python train.py --hidden_size=160 --hidden_act="swiglu" --norm="rmsnorm" --rope_theta=10000.0 --bias="none" --extras=["capped logits"] --init_std_down=0.0
Each number is 500 + 50 x the weight over its row's rms, rounded and kept within 0 to 999. Layers, rows and columns count from 0. Numbers have three digits each. The size before them is the row's rms in percent of the matrix's.

# down: layer 6 MLP down (transposed), 448x160, rms 0.25, rows 418-431, columns 0-159
# gate: layer 6 MLP gate, 448x160, rms 0.269, rows 419-431, columns 0-159
# up: layer 6 MLP up, 448x160, rms 0.271, rows 419-431, columns 0-159
down418 105:488529473511401555485513615582434493500510487586556488460488558503563566392476484464446516403492496481471477507496597470557639520573531458407520428558474471503418466455494562533511430543510523535469501518541411520556476448596479475527518545466526519458526458555435502548521468532472502537558511510454534562376505473434492631440489530507469457488499500574445441508464591356460509557553498524530584482453475522519538531523449474538595531609524470484515531514474526587459527556533573
gate419 091:473524470538413499496528488577484530494438512518479519499538541492510498497502485475456527500540459443425521465452563511520469555457421493521539445552412431503506544486484544445415464485490512363399451463341439616452544533518441543483454481484643486557566485480542521506445420501456495441419397441482552570559466498476502576544576431472532623407509452517523495554488536488517600524538517517498548486522426506510507424547504438445454428471576422548558491446474517501471409531556487
up419 090:535501498578652617493590501471452496471534504509576513575491498475408558533518439601546457527532490437626458488520489428533581488539484440524534480452523457456452476435544431628570493562485520605513541555571527441486403501522487457556535496529410422501528458534492457506547608527577459534590518494551404547515564499540532518507555486523562543555505519522447450561537443451545446450521442462520487527496560522471521462485481521470564560499558589418532506532461519490527515457416469
down419 099:497505475494447507443452448464443555450498438501458461516494499493563497504509408477486531411390429384466530479503528604446466459514408444500455503551550455561433539424412456527434533533557520594478496551513465432411493503486524502427452534525467400469540489480559494522491420467321505540547507528410502499460512485512508526432459456537536479569489528482526481462450491478466493527458441567579463457600461537558536596462405514471361536544480484528530459480429433456470537523495412
gate420 109:495526553511487462446547558511556522406554572562425521575424508589580477466562531490460544445487505465523511550566523519554611487527533481542380531445395617494456549518549465498536598455584484388536448432463469413481436521458460560464506442420528488399529484483485554448528483549549504540490490503455432528437478476509571436537471586504585413483455502409556443488456466507491450474429505471509519591553473515577465471489424459495488477435518453502506521497425400484520426514529450
up420 102:582459529591448493488463475510450461404482601454502493462494395480470531547441519534500529480428510471462485506551480544458529497516511540544415507519505532557523482547532483478569408502532469423418471477491526528571451516525505548548532460552445622413529513477515585511465524443618431582500449617413398518453515457475462505478516522512457490510575539519456524469464447485453473457479557532474497479514539421458498521573404502607462461545585424444482392415478659513487474566495485
down420 096:581523522513406435449435544568553464459538567440492529463570431501478612538454517490512546480519562522500528535507550563469486509577373563507479494518502383557455404476494510511475528528557579630453631570549551543472518510477494420534449458483496495506506485527515521560561513404555485510431393482520510506524572454482517565488499516471391492413443583471468514476489453492504480556612505497491490457390426435512549514586486514460502518540543539507399411512475529545457488552537550
gate421 110:554500591525428384519428471578516510444534403501471531544475448479457479475573606612524515507476526517448546556518518448539563531455583519600504581538434480476536489480498570517553445494475536493458466449515470560569460554452453518519562533609459507494555413547456505541505456527489466466460553411473466542564626418528516496473483464421463526540490543511457578366443492545554454488479545527477523509485487618569463455483441496466501471565583444432490459494582564446480558433505517
up421 097:423494475481577492458485516588448520534606543460488552479437496457438481517569520523499444431554493543488502601559509509455487499384553468480569525488524561539439518534458546616449457496537481529490463548475514445468509542520433461439484476470475486526511479398503434445470432501561518545520489442497475474507528511505597499505555528518533551501439553485459405560602545510506531439477585481474506448403553546497432545515568381412404485345517520443451439517422458586491562463576583
down421 094:576508472457450501409476485553535509554510589555470480538523524609573548488444512455452486575458463478515479433480570466408570435504484533462517520527552448514564484561482513562548430423535477490468446461459542491499508484548461460634559505537393542540486431539523504458554505534476550454466558438505490497510518500467480424496516503618433434586540480568416524441443471598485536537517442461582458480563412511429571495485463568555621605391528508481542506455482441451509522484503410
gate422 098:512524477454468454430528518580547480510518473474484441463469460453501514502477514511538484453546484621492568496628443515597544429489480485442523513517451538491531542555547536417549495468456464457495475494540487525373602507534576528511407526375557643501475533433423463466456475550483492443440555509485486564554454466457478454359467583511466491462424517531535459585452517557440452581542407491471487492531402543502563400458494524438463442536501460471522534442566522511477458465584494
up422 094:479468515525456479402501488520550553469505481516489426526555445408518508482474462650526584539496538459498426471580547552432464434474515540431511509542516459614518563526531473446380516513545541507451488624499503496540574466590585527541459427451579486419474463590574453575451518463578422582427514536455533452449602500478539434554486510529532498492496393581624508531476592516474452479545503471551488461582492562487518477497444431469462455473505515484541497524531525477568501521482529
down422 092:517513551492445545455446571471501513570538453438468487491527470483458482443432451457534508517543503530537578499559502543585438503473426452572493565553471508478514469459586569536561495524441564566393406535511432539499580636616565577485473488542515487516461515558420507634553506550533570536515524480505459513488525542502487558486406581527454500434399505509542470640535531460578519614512493549449583439453536568488515471504565435489504510562477438480570496499458526544504457486524566
gate423 099:420486555448526502607509641598440492553470442616506518491528528525473522412562621456443519443493487532513377441533510530538521490568457469491576561444518454432525468497439494501454471456509437492415511509539520508417526493499579579501458492537528549412504541577535455446541551489491512531533507397468488564548456493522556474464549495411460567527455606521462533408480522522433438553523463487435529512490520443498487431511488372554549485455507556490495486638519574486499492450531526
up423 104:550501486520438414506482470465526507491515467577568559522541523461545534611577521480664475519533490468455522471455456510465523504489448572496489447545449525478529558535508488461444479528557426498578521412518485534477620519360511556477559512509548447421550460565423450425555402423513471530554541554499494549531496492498395526511454469442506497528617472500525499460506544467505460487512478499586505477577507536407548438554457550413543572456623451514454573547618449491517509509486535
down423 104:473535448479493462504461454623470483532615503524517541478459470518591507550485491467455495579493506590465412591542532580517629514416460446490546530466562465523509482524491534480449522468510461495430457513555513493567530593411490515517548442444465593619564529452397508448422499439474558445590478496521528491495582450447550416463514457491468497455631436467502526491502434446480557452494500490508535514475419505479482432535539559516555508486519412503552472454499505542437476502671515
gate424 097:510595462436446325619433507602498487410441460521402488461534480535462484436505549472508480492466502445482533534536563519457590489509483424446470540590566513503494533622452525540498510458502494532501509547483473450538448447468491514471455462537600439498428591391624558479489522451474501537568555527539515474530484456599504510524412473493500537428553489491486514430498521461502474519453507396429561601543514520515509448543519494552437543530500443492506430598435568437480478496496520
up424 099:569445526474487463403546476472500463551516498549529525495509535518487552496485461521517454473486513447459436489548492549441438556603484498490416537530443552486538498535409449413432427536507516545466444535459575440455447510614448576579499522477553497502536480552481476419607474607520600460555426489458458582418536553513544569555564359523451614515543571479545565521467551518550426491552536536598491519483475506517474516518469561446515514472499604521593520516502455503586470465429443
down424 100:523565518551386357599494599440552530494528536550530413525535512512589484501424505490487444429531547431565527489555503568500462538470559567483543445563521468444610484444495573511538449550516521481437400561548433496435527571484535520489462457560532462414434482498499490512505519473560442484578511606534424480508479414477516561458534387597516595501495529506513469509578516439510508595494465525472574496581469516559451611448496521477484486493466542511506407451448458489513465494463489
gate425 093:584520547475419478562483628536521505504512508450487459496434590527489547486548410521550392553556467498479530508513432476489474499529507462467427550531444566429512537409452483586615518459480405478520556514505429474426536411521490491466558496457527500612529437501515536462520406459482531460495515504524459532514474497526556393573426576520506461425547534566424520472569495535404555514577501564499540458510386497554460544535583520519500546495527467514457459359489523408587506491537479
up425 088:429488488540555591476499488418463525544556479497423570465513405376572544517495541551587548485432529511507586440524497555540458461548531499511547450447600410538386405458582491531460529553463595559455464470476567427541423539500561412580482551522534444504545616488454465424445564525457476540531477487520524458460418536507532598533518454531512524505450503493472623549435487539488514434404546479495518499477490529508486443450520481538548475506496480510409619488531507523459467500548478
down425 097:464435568498438448537427520410440525516478507465511512476518497466508506519413469487535571466400468467518544562527478558492549491586516425601586470515523611556504519480510438491523496471594492600483549457542490480477486503486523517515435466536467518588510470514492462500514588648518463490489496590505468547552533523481517648499464514496397518549522618486515482496467475563542444443439486486470399439501535518424515367475524556483580546442542477539566491472394485426528472568403465
gate426 099:498447466553521562457463507435461532468578516492543443566496519452515478464402509435538581485377448485537460664492453497432578475508487484499499458485482516456471510427495465516518461491506492554549450457441402552504528452492445523479532476508577493530432433498492511438557525449539574583595534527547425432497414512468506488433444574641544513487511539499516471477479454532565468415326541535515466550503526389541484403454564554536494440586533539533514521505445522456508505479519565
up426 099:512516512496544481560514597469590540360522469506465503478518517503432442478541528505484518518445395547573515637500459500531400547523455478543537472495442544426475541414531471508565486462515416447525542493490509537474612434540434539478547550523477624589529517492440544442578480496525451551528554557531626537518471435522597580470552542583509548560393545530522517547491428478544493479417542512497494466527483493452466546432455520504440436549472538537507525513463482451580621512533534
down426 110:516509487578551476494457556527584598489563354506437548513470552549572484521545457509497577466549525474528518530499394498368446465561508432479529514380415442411501525465510463576567462469482525521486537569603484557513546533502434500576527514526475583427523519445480495440480440529471429561570491496494568543529465504458553521562579527531481515513470566545619504548487530533502556511468533521511564631497528495611481439433454510529494509559439497518487517463471503511609539548580544
gate427 089:517493427491539511558437572512520498475614548440499538459505482460560558412476591534405526478436493512519519439557541572495489469489466493465508605540486420434347443550563426557487481581478476424462489497572510583557535427548515543499476504529549550550532524544530481494479550499529528522475533509445555495532561522640500608544506466468462450429491492573517538585429514496495471494412486562416568508550466475553525490421561426518603514513506434466532526486511501456523617523434581
up427 089:584499531466503538492373479584470523480486527509472520480481500484571524549435507433507410604414555550398463484408499505508505482520482504525493512452496408555443531483406525544582514504490529500485386483446501561433463385575497504527433523474525547532496606392521427444424519445528557512541374468445513553498564455477485445493479536381550414436482506446481501581528504507407488484417553585510525487548506524509489522572424448497545494493449549460512538572468534472566573528469542
down427 088:533501525536586486448478443547596485469469488537498473536532534513540543600457443534443504632545676515427533420500565533542528511508498435492483556441509551528486557406470543471478530464495591432492536454412526573446532505536470620509556512503523433479506560434543432578559487493497509456505506479503500495497515570507475388458581492472555410440477449410484445461485489500473514465531533477519564459532547500531468424385476500447444458455438519520545425556545415466417528402537527
gate428 092:483486509450594542461543506505463472496471500527518468493384544487497578472577441404595512471467466520481511489466449567651497600572512535533556527460478522454523584512584485502584472485473507520404473484487492529462535526387451451437456454531543566468678513502485628440491552480481471442598505535569520554478457548528436449504510508566444481507585438420524457536549523499471560479499493456440514551569479512492552477500572447443466482440447439481418492443487443477542512405512480
up428 097:549533450444591527552472481509394596483530422460513550453504485527571569490413423536504565597453527523529506490508505435502532459564570581483476520441512459512452479511439398490477581459601552511586564514450517504486494565548528348485512518548489506512487476477476591424535586486434503436487509485455400432454511490472605478406456524376523512502512526467541500432477448471493450582546503595482476499462473476466563468497483475455477523578463482570535425447412454472472566441487450
down428 097:534501467587552561522507453452498500519520573551466415509501514536507479557535521499474472549551542454485534592518485453416528544467515501501459509451384401554516517487451602496439496543435420546435500478442600477457544487491481559511560508402515484481485527572568458564614473543522467529534454531556466533502578527524510530563496536551443537550535516382471615462601526491480513495427560593549527445403373457503547499640431486520485482457472556516477545552477525404461476499539444
gate429 108:556583530549485465558493508519535518488419504462525526478483531454553522521500580459375486424535501488596383555425488527468545454404533422602525498467484628522520523529464521519649572415384584581550496446449556515431545459546543494446488533477454412550529521502521509594391499413438455453489556587493495459529509525454533461480469503539482583523539459421534598463510529556488545519482527438554517464483503481474503490501489484491434531451546433549514541439539498531453553501572508
up429 110:487545506410466574511540469487457461513526485480475450475518601491464558516544564426450444527411392507447539478441584518437557495591551463557457523483551504472518469557539568585567448503592485472547477566475423477512609536434550561501553609579468479569514523442477592489526492493463556580539479485448477572522529543564480516562453449491464440417469506569549496486556508598521435461501509448539561480433543485556475486522460558381500589596487500556538450437479431523458590478523502
down429 096:581573490474643515487475512600354482525560530510492435477536481513494513446501473543513521457491509515507496395554341478489451540478487539623463444461428575445504503533550460605503441509538536578456451510570570532547515420535481418474500510479570429516496492507496579520510437564499505554459512494416513538504460539537514425453496568415488474475492566526433511556533532481510529516392568379461588513483507577518514501544438545593425543537508483490457538570471476449464535460482508
gate430 099:418523544447433500572464481542566571479520540533521393450450517492485477497464403533461536448460526468510566563490465479419534454581508536465520529457477490394487504508441484527553440589540483489547397586441592532496547501485524485537501582516374465435425511521540505455498424424408379555490415434457533492442441437552446510431492487535499551499551451528514478570511464496458547543511494513559580467480562459496376512553530543527547525595517558585470545438510510588428503553465510
up430 107:535537526520494456547562468447501411495474507496533456517460515486452571533418564475502556540436471502530518400489557538470624479508512474459513385474536547410521590454483513440490537501388531512477502457483472458551514483591532524540612572578442537497500486418566457508498560483491523505471369337469528504508438458556392511507412487501497417498392432520504550550475544429496512441545500569479532486463396554453552529544436512562512564481534514550481509482553556569540423454494524
down430 099:568458456462504505374447589597450507530480546506489442482520438500460459491384476566413552415582457532512550510596501450521455589490623472466506480468486515428524480512595527488431533454538451496528567456528589519495493454530493541474551559599397497518562566440492542423546481460486451448542515471497504501409485487552472480481489488546518460461518431409425571554518455468479527515436552543509601468547387510475523515491495508480543472447553605458453506487419595556472515529562444
gate431 102:475495544465525502418354431488448531594566450575423463517481480471473370538440482573455465524525467387424608527443523440462613502530588507577471495514463464473515508508481530456477508572526576479501489502538479517519574573507415503552453470522511511544458462580533522501486490480504501509547437499484563471462640484547506504575587500511461517476419430512472506487439488420586457407491505460466486547557522471481510557477545382414513514500529567481567556504475456556572560465440568
up431 102:467512486485513530543501457473548512462610552553459475521461584398616490404556443442473530469577541468575546532480507478516436520560587513474485430461480460464520517516613545567453513456484477554456550514496572518490507550494533496526493557535568475459466437427497523511475534367496440407502512469478401533523432549516582547488519504577467571445512487493431518470524541414549548491559518477489473470536544476485604456413496573422523495573536642588542577512543564499461509609527456
down431 100:489458424628489463633402445464503611513442453544476493509513506448561494570422451483492533514508487493456515543491555454457428482532532431466501548464445538501485505500449517492479439492521528518533518581522513462492521473453444444502531469566572489488470499570561359502497428458551545433505476548484495417479512545504599506481544442483496504542552425518444506389513513361469498444460475508455424573435490463466446578551502495430491433489423608431598530438481574496512479592410495